Each number is 50 + 10 x the weight over the matrix's rms, rounded and kept within 0 to 99. Layers, rows and columns count from 0.

# layer 5 attention key, 192x576, rms 0.084, rows 73-109, columns 0-191
50 59 49 54 49 36 46 56 42 64 48 41 50 46 49 54 45 52 41 46 48 56 48 53 47 37 53 54 50 42 47 49 50 56 41 58 57 63 49 51 50 43 39 46 43 71 61 46 54 46 61 39 59 48 44 42 49 43 52 40 51 57 32 44 45 33 62 60 47 55 48 46 50 47 53 48 43 61 52 68 47 40 35 52 54 51 48 52 51 53 46 47 66 38 56 37 56 49 61 49 49 58 27 50 57 63 54 43 39 40 38 46 46 48 47 45 38 43 49 70 43 41 50 53 45 57 49 49 47 50 60 43 52 53 53 51 49 49 51 46 65 38 41 44 43 41 57 69 41 52 53 52 60 52 41 59 63 38 45 49 48 53 48 50 46 50 47 52 50 48 52 39 44 54 54 43 50 62 51 51 48 46 44 60 50 50 48 62 42 54 49 68
52 42 50 51 42 42 56 52 63 41 72 48 42 50 59 63 57 55 39 38 47 30 55 30 44 54 56 46 46 60 54 49 62 61 56 42 54 48 64 49 47 46 68 61 50 63 43 61 44 55 69 39 58 47 41 48 49 45 49 63 45 59 53 59 38 49 46 51 42 50 51 35 49 41 49 52 51 45 41 37 62 51 53 34 52 40 60 50 51 53 42 55 55 48 58 49 52 59 56 59 52 48 51 57 38 36 51 45 48 47 43 56 65 47 49 43 42 45 43 54 50 28 51 52 41 39 50 50 50 56 64 47 62 60 66 34 50 54 53 49 57 54 54 63 44 60 57 55 47 64 56 45 41 35 43 46 46 52 52 58 51 49 48 48 52 42 51 60 47 57 55 47 41 38 47 46 67 47 43 63 56 53 48 52 62 52 49 57 58 40 57 47
49 52 50 41 54 53 55 61 42 69 48 51 61 55 57 50 39 61 55 45 62 53 54 46 40 41 54 33 48 65 49 63 46 54 41 40 57 54 61 49 42 41 44 58 48 35 53 40 52 55 67 50 49 49 52 54 51 53 47 48 56 48 39 43 58 36 61 51 49 58 58 54 48 44 52 54 51 59 63 47 53 33 51 49 60 33 62 33 57 60 57 49 55 59 63 48 56 49 51 51 52 52 47 63 47 57 56 39 50 52 54 61 30 49 55 55 48 34 50 56 37 45 51 53 43 66 51 50 53 41 56 54 47 54 53 40 62 48 51 50 56 55 47 45 50 37 49 48 50 49 63 49 47 49 48 52 50 49 47 40 60 55 49 49 41 55 49 50 39 50 47 43 53 61 43 40 49 58 48 67 67 45 50 56 38 49 49 55 38 49 57 39
53 51 56 47 54 51 66 45 57 58 57 45 54 53 31 42 52 52 46 56 51 43 47 42 53 55 51 59 58 64 48 48 45 52 46 64 50 59 52 61 40 66 66 47 45 41 48 51 51 46 64 46 43 39 46 38 57 50 43 48 56 45 58 61 42 57 38 52 68 52 52 55 50 63 44 56 48 53 44 54 54 46 46 68 39 50 52 52 39 41 47 53 54 46 45 48 44 58 51 56 53 48 56 60 48 38 36 50 49 43 47 51 53 53 58 42 50 40 51 54 57 53 54 59 44 50 45 66 50 54 52 48 43 51 59 42 49 53 41 42 48 46 50 47 53 67 39 43 50 44 56 45 52 41 46 38 40 61 37 54 53 44 50 48 57 62 55 56 47 55 42 41 43 51 42 42 44 48 48 55 58 51 65 55 34 57 54 55 56 49 50 42
43 63 54 54 48 45 46 52 41 48 35 46 53 46 65 51 53 41 51 52 46 52 48 62 56 44 52 52 55 53 55 58 48 55 43 54 50 48 46 54 50 53 47 49 57 59 50 58 56 52 57 47 58 44 46 55 54 49 56 34 60 53 41 51 42 56 49 51 59 44 45 47 48 54 49 51 38 51 48 46 58 52 47 44 50 59 40 57 37 50 39 51 50 51 48 41 37 37 51 56 47 67 49 50 58 54 53 40 46 44 44 63 45 51 52 53 50 63 50 52 41 44 55 52 49 54 43 49 54 39 42 44 33 44 46 54 49 38 39 52 43 60 51 55 49 38 50 48 54 48 39 61 46 28 45 49 54 40 60 51 46 47 63 57 52 67 56 50 52 57 55 44 46 46 44 64 45 53 58 35 47 62 55 40 50 53 56 44 46 55 44 46
57 45 54 64 48 57 57 41 46 50 58 42 48 50 46 48 46 52 49 48 40 47 61 58 38 49 36 42 49 63 56 43 57 61 43 45 58 59 55 62 48 64 50 43 41 54 50 62 52 53 50 50 43 45 48 52 45 39 46 60 41 42 52 55 47 53 57 42 44 34 39 41 56 55 52 49 36 36 39 53 64 50 41 42 46 47 46 56 54 41 40 48 43 44 50 55 64 65 51 52 58 53 53 52 62 38 54 55 43 38 49 40 55 60 50 47 39 47 45 58 62 41 46 52 39 64 60 46 39 39 57 56 52 59 58 50 46 42 45 43 59 41 43 61 47 54 42 52 45 48 49 46 50 35 47 52 51 43 51 52 59 52 58 53 60 35 38 60 53 53 60 44 56 54 54 55 50 43 48 54 43 52 44 41 50 41 50 55 53 46 37 36
46 46 51 52 61 43 42 57 48 54 45 53 49 52 47 54 46 42 58 60 49 52 53 62 49 52 52 49 48 48 55 52 52 40 55 52 48 51 38 52 55 46 50 50 45 60 49 60 51 55 48 51 56 58 60 61 45 50 36 52 55 48 56 38 63 49 40 45 44 49 53 43 45 51 51 51 40 41 57 52 48 57 54 58 64 51 53 46 61 55 42 50 56 48 42 38 50 45 42 52 55 30 42 45 63 52 44 46 61 43 56 53 36 37 44 41 43 39 55 39 48 60 63 50 54 50 60 52 63 44 60 55 46 44 43 55 53 58 28 49 53 48 44 45 43 52 70 54 41 48 54 55 61 71 38 52 45 49 39 44 54 57 45 48 41 48 46 49 52 44 44 58 52 56 55 38 53 44 57 36 65 38 53 49 63 37 48 55 49 46 57 45
41 45 53 46 39 48 58 38 48 50 43 49 58 49 45 46 47 56 38 39 48 47 45 42 42 61 44 68 55 54 50 48 42 51 51 49 54 46 47 53 54 53 54 38 59 44 61 63 56 60 43 60 48 63 57 47 48 31 37 60 48 31 52 51 39 48 44 51 58 49 58 50 67 65 56 62 40 61 53 57 51 49 47 56 35 52 43 47 58 52 55 52 43 37 40 44 49 56 52 62 49 51 63 49 48 44 56 64 51 53 48 55 64 48 57 50 59 60 53 45 52 65 61 42 54 41 46 54 38 54 45 44 57 55 40 56 38 39 55 50 60 47 49 46 43 65 49 53 47 51 52 51 54 52 44 56 51 56 44 52 54 48 54 45 51 48 67 66 61 46 47 50 61 46 53 48 49 50 55 54 49 46 56 62 50 51 58 59 50 51 43 48
41 45 64 40 51 59 41 40 39 39 66 45 62 46 39 39 32 46 45 68 55 62 41 58 54 45 30 52 45 45 50 48 38 57 40 54 56 59 49 43 47 39 54 51 48 48 58 47 39 43 49 38 48 57 52 47 59 55 43 43 58 43 49 33 53 57 43 59 61 46 43 50 46 59 35 37 57 60 62 54 56 46 35 56 41 49 66 46 38 47 57 60 47 49 54 53 63 67 53 46 56 68 46 53 32 46 43 51 61 51 52 59 50 52 70 42 56 56 51 60 47 54 45 75 49 57 41 53 49 55 59 46 59 44 53 49 46 67 45 49 60 51 56 43 55 77 56 56 49 46 41 43 48 36 46 36 54 46 49 46 30 32 46 51 50 40 67 43 40 56 42 49 63 34 62 38 56 53 65 32 30 60 45 42 50 63 46 50 58 50 46 40
40 70 50 51 56 54 47 56 55 63 57 53 52 51 46 35 39 55 50 50 50 56 37 58 52 47 38 59 66 55 59 51 40 58 47 54 35 55 51 50 57 48 64 49 47 25 45 42 50 47 32 56 42 55 55 44 61 53 34 56 56 44 53 51 54 48 63 55 55 50 38 64 43 44 54 51 59 49 45 51 54 59 48 46 49 54 48 51 51 57 62 46 38 52 34 57 56 49 40 47 40 52 58 48 41 38 54 44 48 55 52 53 57 60 50 58 63 37 60 44 54 39 81 48 40 46 77 47 38 59 51 56 51 60 39 55 45 53 49 41 52 57 62 61 44 52 44 50 49 38 54 60 52 42 53 35 39 45 41 49 34 39 51 42 45 61 53 61 49 45 51 51 36 42 37 49 40 51 47 52 39 60 55 63 42 56 49 57 56 37 59 43
66 45 50 61 38 36 45 59 66 45 30 61 49 49 50 61 63 30 44 47 49 45 56 51 56 66 59 35 47 33 38 49 51 51 61 53 44 46 55 47 26 46 47 40 62 56 52 73 52 51 34 49 58 41 45 53 46 36 55 63 45 55 47 62 49 44 37 58 37 48 43 58 38 35 61 43 46 35 46 59 55 47 55 46 54 42 49 54 58 47 53 57 53 53 58 44 44 28 53 46 57 49 32 48 46 40 41 43 61 64 53 39 58 47 42 40 47 59 45 49 42 61 47 47 48 48 49 31 59 44 50 45 50 37 51 52 56 54 55 48 47 38 46 35 54 44 62 47 65 40 54 43 36 62 46 55 45 45 60 56 52 49 50 48 42 48 51 59 46 61 56 49 48 56 44 50 50 49 53 36 69 48 57 51 55 46 42 55 44 51 55 57
59 42 61 52 44 29 48 31 44 50 54 62 66 50 50 42 54 65 55 51 62 39 44 63 55 60 42 49 43 60 51 63 46 74 39 42 54 71 58 60 47 54 50 50 46 59 58 45 42 42 59 47 43 44 37 49 52 53 61 52 59 52 46 60 51 44 61 54 55 47 44 53 33 57 41 45 50 33 45 52 41 50 40 38 49 52 57 48 44 56 47 52 63 56 50 60 54 44 60 55 59 50 56 51 39 47 53 52 52 44 53 72 61 49 48 57 58 51 50 59 42 30 42 57 48 48 45 42 44 52 53 53 63 69 31 58 43 46 60 61 61 61 43 56 41 52 58 31 37 45 62 49 37 50 72 47 41 59 62 49 53 53 50 59 46 53 49 53 44 46 37 40 51 36 44 63 64 47 45 65 60 71 61 51 51 33 41 57 40 51 53 53
55 50 49 50 52 52 47 62 44 47 32 48 58 40 61 51 62 57 75 66 47 42 44 48 52 60 49 45 37 56 50 48 48 60 56 48 53 28 55 46 35 50 44 49 68 63 52 50 66 58 57 62 51 49 57 42 38 53 48 51 52 43 54 44 64 38 39 42 48 44 48 37 47 53 45 47 48 31 48 41 59 57 46 52 56 45 32 56 58 57 52 44 55 30 45 34 55 43 51 58 56 49 50 46 41 44 46 52 49 64 70 53 48 38 60 44 56 55 53 35 60 48 41 49 43 55 29 36 37 60 48 50 50 47 56 63 46 69 42 57 69 48 49 38 49 42 48 51 45 39 43 47 32 36 57 52 45 43 64 56 55 47 46 36 39 39 49 49 50 49 53 60 59 35 60 41 68 59 48 51 50 53 53 60 47 45 52 59 38 46 43 50
43 52 47 49 48 52 40 43 60 44 53 43 46 49 55 49 58 40 62 55 63 54 55 47 50 57 48 56 54 39 60 36 56 34 58 50 29 52 38 41 42 61 50 50 52 47 50 56 52 58 45 39 43 49 52 49 45 53 50 60 36 50 57 54 45 68 42 57 42 48 59 54 56 50 49 53 58 64 43 46 56 62 43 46 49 44 36 56 44 49 49 51 54 54 52 31 49 45 42 48 48 53 52 55 28 47 45 41 55 49 57 45 50 56 53 47 54 45 45 52 64 59 50 56 53 53 51 49 44 48 48 47 53 54 59 50 36 48 64 44 39 41 57 43 50 38 39 46 55 53 43 48 50 30 54 54 52 52 50 44 50 45 55 46 42 44 67 51 63 63 52 56 48 68 56 42 47 33 53 57 50 53 42 53 57 69 50 37 52 50 54 47
61 51 52 49 31 51 44 61 43 51 41 66 48 44 56 38 58 59 42 40 55 52 37 63 48 51 56 47 59 53 53 53 48 50 53 41 60 46 53 46 61 48 66 60 56 39 62 32 64 49 36 52 54 33 49 45 60 38 57 59 47 52 56 68 42 43 45 59 37 60 47 63 34 55 59 39 68 42 47 43 48 44 42 53 52 55 49 30 52 42 60 48 56 51 54 51 54 39 49 42 46 54 56 45 53 56 52 53 45 60 44 46 67 50 42 65 49 65 60 64 33 46 51 49 49 66 44 65 40 60 58 39 47 42 49 48 61 40 52 48 34 46 59 56 45 47 54 56 55 49 40 63 44 56 55 44 61 46 60 44 41 36 62 50 45 57 58 51 42 52 41 40 43 45 43 58 48 45 37 42 50 71 51 50 55 72 45 33 54 51 75 48
34 56 61 36 46 56 41 49 50 31 51 22 70 55 41 56 46 51 41 62 47 35 57 30 39 63 55 70 36 32 45 49 48 36 30 45 52 58 49 54 43 38 40 47 58 48 50 69 51 50 33 58 47 54 38 69 33 56 66 53 54 49 42 48 53 62 48 49 45 36 46 46 59 52 54 39 52 62 49 64 33 59 46 45 48 55 61 54 28 64 39 64 56 51 70 47 74 68 47 58 64 58 38 49 37 42 41 67 49 48 40 56 40 32 69 39 52 63 49 57 73 48 36 59 48 52 43 31 53 39 45 50 61 52 61 56 51 55 56 55 50 40 52 58 48 58 55 59 58 49 48 50 53 30 49 54 42 47 61 51 42 54 54 33 34 40 59 63 50 56 47 43 65 37 68 55 50 39 52 50 45 44 50 38 68 45 45 52 59 43 47 65
48 42 51 44 49 48 39 46 47 25 68 47 50 45 42 57 56 60 52 51 42 40 54 47 49 44 52 46 38 45 39 60 56 52 37 67 48 39 58 64 46 49 53 41 44 61 54 50 40 43 52 46 55 56 36 40 35 58 52 53 44 58 33 39 35 39 63 53 50 53 51 28 45 55 26 52 33 43 55 58 43 53 55 41 47 56 47 44 52 43 35 59 45 53 66 52 45 52 69 45 76 42 35 46 53 46 48 46 50 49 54 50 50 54 45 63 45 60 48 62 56 40 62 56 39 54 28 47 49 47 54 52 53 65 55 62 49 46 46 51 45 45 51 36 49 38 52 53 39 45 33 54 58 59 62 56 37 34 48 61 58 40 46 58 52 69 46 50 39 56 49 51 64 52 58 61 49 52 52 45 57 59 39 49 61 62 48 47 53 46 52 66
73 46 55 49 44 59 52 46 48 53 36 53 53 47 59 70 67 35 43 46 55 45 54 63 58 48 50 44 44 47 59 52 45 42 52 28 55 45 70 48 51 44 44 50 51 51 39 61 49 35 61 50 57 58 37 66 31 64 62 60 37 52 51 60 58 45 53 65 40 51 53 46 41 63 57 43 60 49 50 34 52 40 51 32 59 46 40 59 61 54 59 61 52 38 53 36 65 42 43 49 68 55 31 49 58 58 52 45 37 47 54 38 56 59 50 42 67 57 42 61 50 54 30 71 44 53 48 56 52 48 53 44 61 53 55 59 57 51 50 52 42 58 68 47 30 49 47 61 47 36 55 26 60 46 54 58 55 50 58 45 46 47 42 38 47 32 50 25 55 44 61 35 54 45 56 68 49 50 52 47 45 46 39 39 58 46 35 51 40 53 61 41
54 52 51 57 49 38 38 44 30 47 47 70 45 58 36 52 45 39 49 59 41 59 47 61 57 39 39 45 33 51 36 52 55 43 39 59 48 46 56 45 56 50 55 54 52 51 48 55 62 23 62 50 56 44 68 37 35 51 49 51 39 48 64 58 55 32 48 38 58 51 47 46 41 52 27 40 36 50 65 50 37 56 52 40 55 66 53 38 50 49 42 60 49 43 62 48 48 60 72 52 54 59 49 49 61 45 57 49 68 41 46 42 49 48 46 55 52 60 43 53 58 53 48 58 51 60 18 54 55 37 44 50 31 50 43 67 53 62 33 51 63 41 54 54 45 53 63 52 46 41 51 59 44 57 48 50 49 65 52 45 36 61 62 40 59 48 59 60 29 38 31 43 45 44 51 55 52 57 41 28 53 36 45 37 56 51 40 28 35 45 52 51
38 52 67 41 52 59 56 28 57 57 34 44 45 62 65 48 43 49 51 62 58 46 41 41 60 56 38 50 50 50 37 51 57 45 62 56 45 46 36 71 45 47 64 52 49 55 51 51 73 39 41 57 48 68 33 37 43 73 56 60 56 50 42 62 47 21 50 58 58 45 59 44 51 56 44 43 54 44 52 58 38 27 44 40 54 57 58 44 48 57 36 37 53 55 42 58 53 53 66 57 46 53 55 68 33 72 51 65 39 54 52 34 39 46 40 32 36 64 59 42 64 66 39 41 25 54 56 45 48 27 38 38 63 42 62 50 36 48 39 56 56 39 53 43 70 49 48 73 52 54 49 37 64 40 47 52 53 43 61 46 57 54 48 47 42 72 58 32 56 58 44 56 59 52 56 29 60 49 59 44 45 43 44 55 50 53 52 57 41 54 45 54
54 45 50 55 50 35 63 55 56 52 49 66 55 44 49 37 39 30 62 43 65 56 48 52 58 52 50 48 51 56 45 61 41 67 55 58 68 60 48 49 48 51 45 51 52 52 56 44 36 29 40 52 52 48 59 47 63 41 53 50 33 54 53 64 25 49 61 59 43 40 61 57 26 44 43 43 44 32 35 26 63 58 61 41 48 58 54 51 57 45 57 47 56 71 49 55 56 44 46 38 48 44 48 48 61 54 64 46 51 55 48 44 62 58 46 55 41 42 47 43 28 40 37 56 49 54 45 48 49 42 55 42 61 68 40 61 61 35 55 46 54 35 48 44 38 52 50 30 49 58 55 40 43 39 62 59 44 47 34 51 37 46 36 62 56 55 46 47 41 32 50 40 37 43 52 62 57 33 45 48 49 43 52 58 39 53 38 34 36 59 49 54
62 53 54 48 54 54 66 37 44 42 39 54 41 48 61 48 58 68 52 40 42 50 42 66 47 48 58 51 40 52 61 58 49 45 51 44 69 60 64 54 61 66 55 37 55 30 46 63 68 49 59 45 55 50 41 60 39 26 41 35 66 51 55 52 55 44 53 41 39 44 45 67 50 52 66 62 52 55 42 52 63 52 62 34 58 62 41 65 69 41 63 46 47 67 62 30 44 32 43 57 62 59 41 55 51 56 47 55 65 47 54 54 61 46 60 50 44 43 47 52 48 38 52 60 64 47 54 56 46 63 40 55 65 49 49 60 57 58 36 44 41 49 45 50 40 48 52 58 45 68 43 67 64 47 45 61 49 37 41 59 55 58 34 49 34 65 54 48 61 59 69 54 26 46 42 46 56 46 62 46 54 63 37 49 59 59 48 60 58 42 67 56
59 44 58 55 56 35 41 39 61 49 49 48 56 45 53 69 69 33 53 55 52 49 63 57 48 36 44 53 48 44 48 58 53 52 63 54 43 47 55 47 41 41 53 46 48 37 43 46 39 56 66 61 55 58 57 53 55 51 45 42 63 42 43 49 60 33 60 54 71 56 74 48 67 55 38 53 61 59 42 40 29 53 75 47 56 47 50 47 67 39 72 56 38 41 71 56 40 44 64 54 48 58 58 63 65 64 56 35 38 46 58 47 40 59 50 64 33 57 55 34 47 32 49 44 28 42 49 44 34 52 30 56 47 29 46 55 70 58 54 50 53 53 62 52 44 58 49 51 45 57 66 48 42 55 46 42 47 59 47 55 37 57 54 26 45 44 44 45 52 40 59 48 53 46 43 50 65 52 50 50 60 56 44 53 40 49 43 47 47 37 50 47
44 36 65 41 25 65 52 70 48 39 52 53 49 49 47 44 50 55 48 66 58 26 46 25 39 62 46 56 52 37 40 43 35 48 75 44 55 64 70 68 30 55 52 44 46 44 59 64 58 42 35 41 52 50 31 37 52 63 36 59 50 58 62 50 37 61 51 80 53 51 50 56 44 57 47 46 53 28 38 65 72 44 28 49 51 66 58 49 51 47 25 64 47 65 58 60 47 55 56 44 42 44 71 48 48 61 46 43 59 68 45 27 37 42 59 49 61 57 61 53 56 59 68 43 27 35 45 37 38 36 43 47 78 50 53 56 46 43 45 49 52 69 25 41 52 29 61 68 46 63 43 34 55 57 59 56 59 60 36 42 49 46 56 68 46 57 56 59 43 43 29 43 44 40 58 36 46 58 47 58 45 55 48 37 41 61 65 67 28 51 52 45
52 36 49 38 26 43 58 64 51 25 61 65 47 35 47 59 62 48 49 74 35 20 62 43 39 39 53 51 50 32 52 68 59 42 79 65 49 62 49 53 39 40 74 54 40 40 51 46 53 53 35 68 49 44 29 24 70 54 26 56 74 54 43 54 50 58 60 61 52 56 60 89 60 48 38 40 48 51 41 54 46 61 47 66 47 82 51 47 38 46 32 63 32 35 75 73 40 59 76 47 54 37 65 50 59 67 53 38 55 61 55 65 49 59 47 51 41 78 52 33 44 48 70 57 34 56 36 42 40 51 33 52 50 33 60 56 32 50 59 48 39 32 43 52 43 57 67 67 30 64 60 52 37 64 51 67 60 45 35 50 48 53 62 60 27 67 39 55 51 41 60 45 52 40 53 45 55 46 50 38 52 48 52 46 43 57 40 52 51 64 43 72
63 57 34 52 28 57 49 66 25 66 45 43 56 34 55 42 61 68 43 40 62 12 55 34 38 64 41 36 45 56 36 64 63 35 61 53 55 44 54 44 63 47 59 50 62 58 51 69 49 55 50 53 52 59 61 49 58 29 50 60 68 80 60 27 69 49 47 46 58 46 46 56 41 60 50 48 43 70 45 61 32 55 47 63 50 42 51 60 60 67 16 66 49 64 36 39 42 56 51 52 45 59 22 44 37 42 38 52 34 43 81 79 48 62 58 39 76 35 45 62 52 67 33 54 61 63 60 76 65 33 64 60 59 72 48 46 40 47 58 48 58 64 64 71 48 73 46 43 52 32 54 58 62 63 62 58 38 54 58 53 56 79 59 64 52 33 74 48 29 76 50 36 46 49 49 42 54 45 72 46 48 36 56 55 75 17 51 48 43 58 50 63
59 39 28 35 45 65 34 38 54 62 47 44 52 53 33 50 64 28 56 42 34 59 36 41 46 46 26 62 54 65 54 35 54 49 50 45 78 43 44 42 59 38 56 62 48 54 52 57 35 57 34 63 35 29 22 41 65 60 38 60 19 57 34 43 62 67 51 42 22 35 56 56 47 48 25 27 55 42 38 60 64 56 57 42 43 39 64 53 49 55 54 40 63 34 42 42 52 45 45 48 66 35 37 43 57 36 60 49 38 58 43 40 32 52 69 30 63 51 48 43 47 45 65 42 26 44 52 52 67 83 56 58 19 59 61 44 54 50 51 56 41 43 74 37 44 76 50 37 57 52 32 60 56 31 59 43 52 52 55 51 62 54 35 32 50 46 45 27 46 39 62 70 40 35 63 48 41 63 39 74 47 70 53 50 55 41 26 33 46 44 51 42
60 41 55 27 36 41 52 49 48 55 65 46 60 32 53 24 39 80 60 44 30 61 54 24 60 42 52 49 27 59 41 54 37 61 41 33 31 44 34 47 48 43 47 56 55 38 24 64 40 43 32 47 56 57 42 62 39 74 35 55 54 44 25 42 42 31 43 56 59 40 42 57 38 48 36 54 58 64 43 43 49 65 29 51 23 49 44 44 67 65 28 53 53 45 59 41 59 67 67 62 55 48 40 55 43 50 40 55 32 38 66 64 71 42 46 54 52 42 39 56 57 41 30 34 52 60 53 43 70 59 55 45 41 56 39 29 34 77 56 62 53 64 64 51 34 49 60 42 63 53 60 72 37 42 44 33 45 47 51 49 47 48 52 17 32 40 56 66 86 65 54 41 53 42 59 47 44 24 60 39 55 65 59 60 67 39 38 56 72 38 67 65
44 38 46 54 40 29 53 39 69 35 42 56 68 63 67 53 43 56 26 14 34 36 41 57 59 70 27 48 55 47 38 69 56 60 42 51 71 38 45 39 40 56 65 51 64 40 64 32 43 64 47 47 40 75 39 66 33 41 58 58 61 36 38 60 49 49 54 36 43 52 45 62 73 43 50 51 66 53 48 46 59 42 40 50 55 60 61 38 30 58 58 37 61 55 70 49 53 49 53 49 51 32 29 45 27 59 57 51 70 44 54 48 70 58 42 63 51 40 54 27 43 46 29 53 49 62 49 21 55 62 44 53 45 64 51 39 41 47 52 56 19 42 54 40 48 71 55 34 37 30 45 37 46 36 40 60 48 55 54 41 58 29 35 67 46 44 66 43 62 70 67 71 36 43 26 57 41 49 74 57 51 40 54 29 38 76 46 39 50 73 39 53
66 39 62 39 46 42 53 40 78 41 23 58 61 41 72 24 50 64 69 45 44 56 54 52 77 47 63 43 51 41 71 42 60 60 43 55 44 42 42 35 62 50 64 27 66 63 55 56 54 32 64 68 58 58 54 53 68 54 55 51 55 37 47 63 56 65 40 69 36 82 68 63 30 50 43 46 57 34 47 52 52 55 65 77 40 65 39 53 23 42 55 66 43 64 36 55 54 32 53 36 71 74 53 64 38 47 48 40 65 35 40 90 57 40 39 51 33 51 56 47 43 61 64 52 36 80 26 64 19 54 45 47 40 61 43 73 31 42 55 55 65 51 33 23 40 47 36 63 53 49 26 34 50 44 47 40 48 35 50 53 58 48 59 54 53 75 63 27 52 56 56 29 40 28 42 51 60 60 60 62 57 45 48 56 48 59 43 43 61 59 39 43
60 48 44 49 49 54 34 60 45 40 50 54 47 63 35 46 60 20 68 55 62 42 59 39 76 33 36 22 44 53 48 46 65 38 51 42 54 33 39 60 35 39 42 74 50 67 42 35 41 59 52 36 51 72 35 43 46 36 43 34 65 71 59 64 50 61 46 66 61 57 51 49 50 07 57 55 44 43 34 56 53 35 57 57 73 35 57 55 32 48 39 65 51 43 04 48 32 38 49 52 53 69 46 55 38 34 20 52 41 61 43 47 63 70 16 56 26 39 56 34 47 45 36 42 56 53 58 47 58 55 38 73 71 57 63 55 59 53 73 65 49 63 26 47 53 28 54 75 39 47 26 36 49 48 44 37 42 42 57 40 63 28 35 58 55 40 54 58 79 50 39 47 65 73 72 40 60 70 64 30 45 41 58 38 54 66 55 38 38 44 35 51
62 30 55 56 39 42 57 35 58 59 65 53 72 56 56 34 48 52 38 40 64 41 61 61 51 42 31 51 58 41 57 59 58 51 59 54 53 65 49 38 53 49 49 53 47 68 41 61 50 52 40 78 36 33 64 56 48 65 43 61 62 52 32 52 26 58 50 59 57 42 58 43 69 50 55 76 46 41 45 52 46 50 54 26 31 66 51 44 26 47 54 47 54 34 43 58 55 55 60 45 41 62 67 59 52 65 55 61 73 31 44 51 33 52 44 19 61 33 41 75 31 54 82 56 62 26 58 40 44 65 52 57 20 55 31 40 62 63 44 60 43 46 45 48 53 59 60 53 43 50 31 62 51 30 53 50 57 31 39 37 47 63 57 24 54 65 32 37 49 72 45 56 55 70 44 39 89 43 41 35 59 43 46 47 63 62 58 28 33 47 65 46
61 43 44 44 39 60 52 48 42 46 43 33 65 57 61 65 42 67 38 32 55 38 45 43 46 50 37 81 35 57 65 32 38 59 48 50 59 47 48 49 67 39 36 48 75 69 23 45 42 55 20 74 35 33 17 35 45 48 61 61 50 52 66 33 55 54 68 44 46 74 54 57 62 42 54 75 57 41 46 49 29 62 32 54 47 23 45 44 58 67 51 49 41 66 43 60 37 50 43 55 17 42 44 76 55 43 18 48 45 38 78 36 71 46 60 67 30 56 35 69 47 30 51 40 60 73 45 66 53 56 55 36 40 47 60 36 51 70 63 46 42 36 66 68 70 38 59 37 27 40 39 67 43 67 57 48 39 42 43 70 25 61 54 65 60 55 79 41 68 71 59 44 52 46 63 57 49 71 46 49 45 52 54 52 49 49 49 56 57 56 52 54
51 45 40 46 56 36 68 55 55 48 36 53 54 37 38 54 48 53 32 83 50 43 60 40 75 43 43 73 58 27 48 34 33 66 39 42 49 59 38 37 37 41 53 63 68 72 51 14 45 23 42 43 31 53 42 63 67 62 47 57 53 41 54 58 44 55 28 55 76 24 70 50 51 47 66 54 45 59 66 43 63 39 33 38 88 36 68 56 48 51 26 49 63 61 39 48 37 60 60 45 37 38 70 37 39 44 58 48 34 46 69 67 48 40 62 50 28 24 45 51 52 61 45 57 49 63 36 53 37 52 27 30 54 35 84 44 54 58 48 55 72 47 71 37 61 53 49 50 71 37 37 65 49 58 45 52 45 51 57 84 51 39 47 22 59 50 50 43 52 34 50 42 64 44 54 53 62 31 31 43 30 42 50 55 57 53 46 34 67 55 36 53
45 67 42 65 61 34 42 32 93 54 60 56 53 49 53 38 46 33 43 52 50 46 47 75 71 60 39 55 75 45 53 55 35 49 57 32 66 63 49 41 17 47 37 43 55 61 53 47 57 82 73 53 59 56 43 60 59 57 77 68 29 61 46 61 50 34 42 39 57 50 13 35 50 18 39 69 66 65 40 42 62 43 49 55 29 54 60 58 80 38 72 66 49 47 75 52 55 63 62 67 48 30 47 54 44 75 57 38 42 40 59 34 40 43 53 49 57 38 38 39 48 58 56 65 42 32 66 54 37 65 61 56 59 59 52 43 61 53 42 53 61 67 61 50 69 64 65 53 47 44 51 64 63 76 24 57 67 45 49 38 61 55 47 40 46 38 49 53 50 43 52 49 64 17 39 55 55 63 43 54 38 39 36 45 60 31 71 42 50 61 47 28
56 50 54 73 30 43 56 53 52 65 61 56 40 50 47 62 43 21 68 49 61 58 76 62 34 36 48 61 61 41 47 57 38 58 34 31 59 42 60 48 58 43 48 52 31 49 65 40 58 37 46 44 47 61 84 55 61 29 63 42 73 46 46 27 41 55 46 49 67 56 52 49 32 63 59 56 49 66 57 40 42 58 42 49 43 36 62 45 38 42 51 62 58 48 38 43 57 15 54 57 31 54 66 55 63 49 44 48 57 49 43 61 50 46 68 54 71 51 49 46 47 46 28 74 76 56 51 48 27 53 58 33 56 56 46 42 58 40 59 64 11 51 54 46 54 52 71 57 47 47 41 79 51 66 53 37 47 22 52 50 76 57 46 59 48 19 38 44 42 50 42 58 32 58 66 48 63 47 33 63 60 38 49 53 54 23 33 62 64 55 55 36
81 60 40 63 47 34 38 54 42 64 41 58 52 43 58 47 74 56 47 66 46 21 36 68 49 48 44 26 51 46 39 54 47 45 33 53 39 45 47 59 26 43 67 63 56 49 25 38 55 60 42 52 52 76 62 64 58 39 52 53 60 36 35 42 63 59 41 33 34 56 63 36 41 70 65 53 39 30 43 47 54 55 69 37 55 45 40 42 26 60 45 47 49 56 72 55 55 32 37 49 50 50 67 43 40 69 42 39 65 43 49 65 54 60 58 66 41 44 42 36 53 43 35 41 42 60 58 51 75 62 47 44 46 46 56 41 52 62 21 46 48 43 52 45 45 48 49 32 55 36 56 41 05 87 60 58 43 64 39 64 45 51 29 35 65 64 34 41 47 53 46 63 37 47 42 41 46 25 51 51 61 61 48 44 57 21 35 46 69 70 53 37